python train.py --num_hidden_layers=15 --hidden_size=384 --num_attention_heads=3 --num_key_value_heads=3 --head_dim=128 --intermediate_size=1536 --vocab_size=32000 --hidden_act="swiglu" --norm="rmsnorm" --norm_place="pre" --norm_eps=1e-06 --positions="rope" --rope_theta=10000.0 --rope_fraction=1.0 --qk_norm=false --attn_scale=0.0884 --bias="none" --tie_word_embeddings=false --parallel_block=false --init="uniform" --init_std_qkv=0.0254 --init_std_o=0.0315 --init_std_up=0.0363 --init_std_down=0.0363 --optimizer="soap_variant" --learning_rate=0.00984 --lr_mult_qkv=0.5 --lr_mult_o=1.26 --lr_head=0.00609 --max_grad_norm=0.5 --warmup_steps=200 --schedule="wsd" --decay_fraction=1.0 --decay_shape="linear" --final_lr_fraction=0.0 --batch_tokens=131072 --max_seq_len=512 --doc_mask=true --train_tokens=503200000 --max_steps=3840 --dataset="wikipedia_en"
Each number is 500 + 40 x the weight over its row's rms, rounded and kept within 0 to 999. Layers, rows and columns count from 0. Numbers have three digits each. The size before them is the row's rms in percent of the matrix's.

# o: layer 2 attention output (transposed), 384x384, rms 0.0315, rows 104-127, columns 192-223
# v: layer 2 attention value, 384x384, rms 0.0254, rows 105-127, columns 192-223
# q: layer 2 attention query, 384x384, rms 0.0254, rows 128-140, columns 192-223
# k: layer 2 attention key, 384x384, rms 0.0253, rows 128-140, columns 192-223
o104 097:491490498494491457500532517476523494444529496522526509420481470473445512535526501515478571581581
v105 108:545440513441501528531531530509521535479487540534516539450612542499496503556557453462497516475565
o105 105:505524475446585575482473480554483565543502510473517585530550501465460519440588516494576578437471
v106 108:553417493444519459521526550525490458547508449531517558505447617460390538491425468497410492482497
o106 104:565521470545501553539531577498549529509486522547472533518430523463452486547519483501531452518428
v107 104:487460520564491438515552480457457506471520473448497468555476541475479489476474471456444545509444
o107 104:449492521491446513453467482567511514425503441423434523544521481441474541475490494513478497524448
v108 106:475590529496480422418479487541487574570470472455499443461522478506478524488459556497459476491492
o108 099:541494532498485501451472463484537455473481472463510541444511462469523474563507458480484528549475
v109 109:532454542521457498480505566524462483499528457515506536533573426468431521565465522480513441500422
o109 104:511497498489492506379512483505475506515526521509501503446604508474450484491508475459497482451471
v110 105:512503549459537480503519448463462502523515491555513563537481463494538485481435521511480518438496
o110 099:485482528513463519508525448507552468507499430502504460486514567488467588482526529462522526535524
v111 110:538533486506447472487538545535491466506453498555488460455450421480524439470517538581446558550539
o111 104:535505501534417472504496549544489502457472454511449491502558526527435457440469463535550464492550
v112 109:512466503593466502474551481531487449512478485503568508465517448424534467526524460524471498453486
o112 103:509512488488463464447494508515500482509513511506592516571509422527504518532396517544465530519514
v113 106:487529463506479462553454560497507549474552485557520547521513548531454463426469403454543483567487
o113 103:545468523459498498537513555473569504474554483463478500536468520508518534473437431484529568553519
v114 101:557553542477482468465536495548495585427574444544506457428445538431461452568570508540544446527571
o114 100:510497513527562521449514445477541521472476451500519486509490447493467429465557479471516519542533
v115 113:449522536459518457530492545521541487519472450450445510488469445471473526493457529483489517544522
o115 103:455526409428557451506540459497448487511511421547489528562592508506468535441560486528492568466454
v116 107:482533503518496527558584510476540495506447535493546527536525522462521518479468477512534543536543
o116 106:524502483454457569522472506518490501542471535556537481428497504531490506458421526445501453482481
v117 098:482462566483441438479482492469516535507418498587455521511497472521480482531519504471478519541488
o117 103:557514534518391528476489518530549417530496503506527527455514493585493547466450559443526483541522
v118 109:503498540472520477571497444515460455502479517555521494523494472458495543541515539527436503542511
o118 102:483467519454522507563457500420467556508475434520571493514467481501476500499485471422510458499546
v119 106:508489513533497482497490498536501555594521431511516540562498481518574452510587499457451519557490
o119 100:476447532451499506513551426520476558517591493491434530515573480474523459506518434480492550567537
v120 108:504559576498520499567536479471519498449472502503480505445473558490463490518550495500451520452491
o120 101:569507498521542470485495457509589514540493489472552421449535529545502533560475518460479377496483
v121 111:464500404465469476560498498488479535498544531485451542556428509513485484508526507540492551480467
o121 106:485444569475464444475512477498540523443475463559538497559535475530512441515456544510453484575464
v122 102:462488494438424538534399484475436548539519454505476465514470437521479432534557595444487531450466
o122 102:464470523489463550438476464494497483495564491457518475434530478464498478463498505508524593524461
v123 110:488485480441552481572497547475511491444469503548513547520482519516542533522522475565453475536501
o123 104:483472434447450582499457509534473482514481507454459542483537501448505513468476446489521433513521
v124 108:516517526456390463462539500569473491480463541465571489467569501472475471522412443476571489502477
o124 104:505514506516536525491526534542519479533522550499468464482523467489501479452516480456469492531508
v125 106:525554453617487491488478509533521497484541500504551537517534437545484487491575499470492469521533
o125 103:538480541493565515386540462513518481529561505575476481489505499508452467512489447514513447467529
v126 102:486513504451516503459504527550463576489496553489435431544518575496518481529517559454480523454459
o126 105:500504441562408470464446463538540473541513489511525504486518441554524527455544457509469503495472
v127 109:546511550458492447457537466512481465515489517580491493520423418460503518474503522438536502545441
o127 104:555526482493501527532504498484595476543473554495505491440471476548524534529520510482468456513515
q128 095:559495527596479546555469452488505524480493475482462455523378502536402532515515517554433545474575
k128 090:535531544503491465503476497480563528564530474456419591475595530567476484562529477487517512499545
q129 084:598553467508579477549545445470484496463528482526544458504504510498515517520540512447450534507467
k129 085:452528473488512517441441486438475451542455520491509473471470416486482471507474418571523460504561
q130 103:595522412422455511450495586563534561567511501388467518478519560458547440534455585528514507484357
k130 091:502508526481506531468578465464407453511486542541497415516465507520536507433490513462496494489537
q131 090:502554479480497545600487508490553505503498521534527536548435502480547565442570528494535545522573
k131 093:481450448507489449424484536514590517489505420443512491438546491532439491461513488595471474458463
q132 084:453450490480526466494488528452512601510491499510556565443440481531490489460546489513452491482553
k132 087:477464478533424488544440489516561487500458426493460593474533518442442494523478476469491477453422
q133 086:402510431531471560507452537446613489506507454509448498501479515517498486469491529532577512497493
k133 084:568471466561538442491567513487464494526478484531488439427459512548494539456460490480464484484481
q134 087:499491516454440501493522493543470554460495511541507528525463506506528522506506490518483558487492
k134 085:517431481524515539515431520502563490471464504508454481450502517498457453450513507521479465480486
q135 091:489532485536553468488496490521486462549455459489461511508518564442484544574440520498541481587472
k135 090:480487505451478485458498485505466449468554483436524438499464426485474490473545462577482526436511
q136 088:501459469408401507504487522517498426486476487503433536506465519535506494502538482580559476560465
k136 086:542522510421583558547532428561448566589514424439518503502477534542571536488484451481500512539532
q137 093:498588420485564519470520533513467493609477494416467521474529548534500467506420456458550487507487
k137 086:478460568455474540517560467455561550416568443483466449471505464477538512430560498473435519493517
q138 095:546480440540456507508406479470486461480465490474474467540448479520544475464542540454473471489512
k138 089:486516598551497558487502521557561500504569478498414579464519542517415468539479466499516492520467
q139 089:487474553468424554490573518514505519452500531432512547438460534451523519481460510486575520489549
k139 082:478481530574500515490452489482546497525555505568505490527502424519561399492486469495371461528479
q140 100:497458485551552546545515540484571560487545493520574488520485500564482507409543479429488547431468
k140 094:456471432552456482447514498491470476541463481491505438479523506548567500540461477556496475482563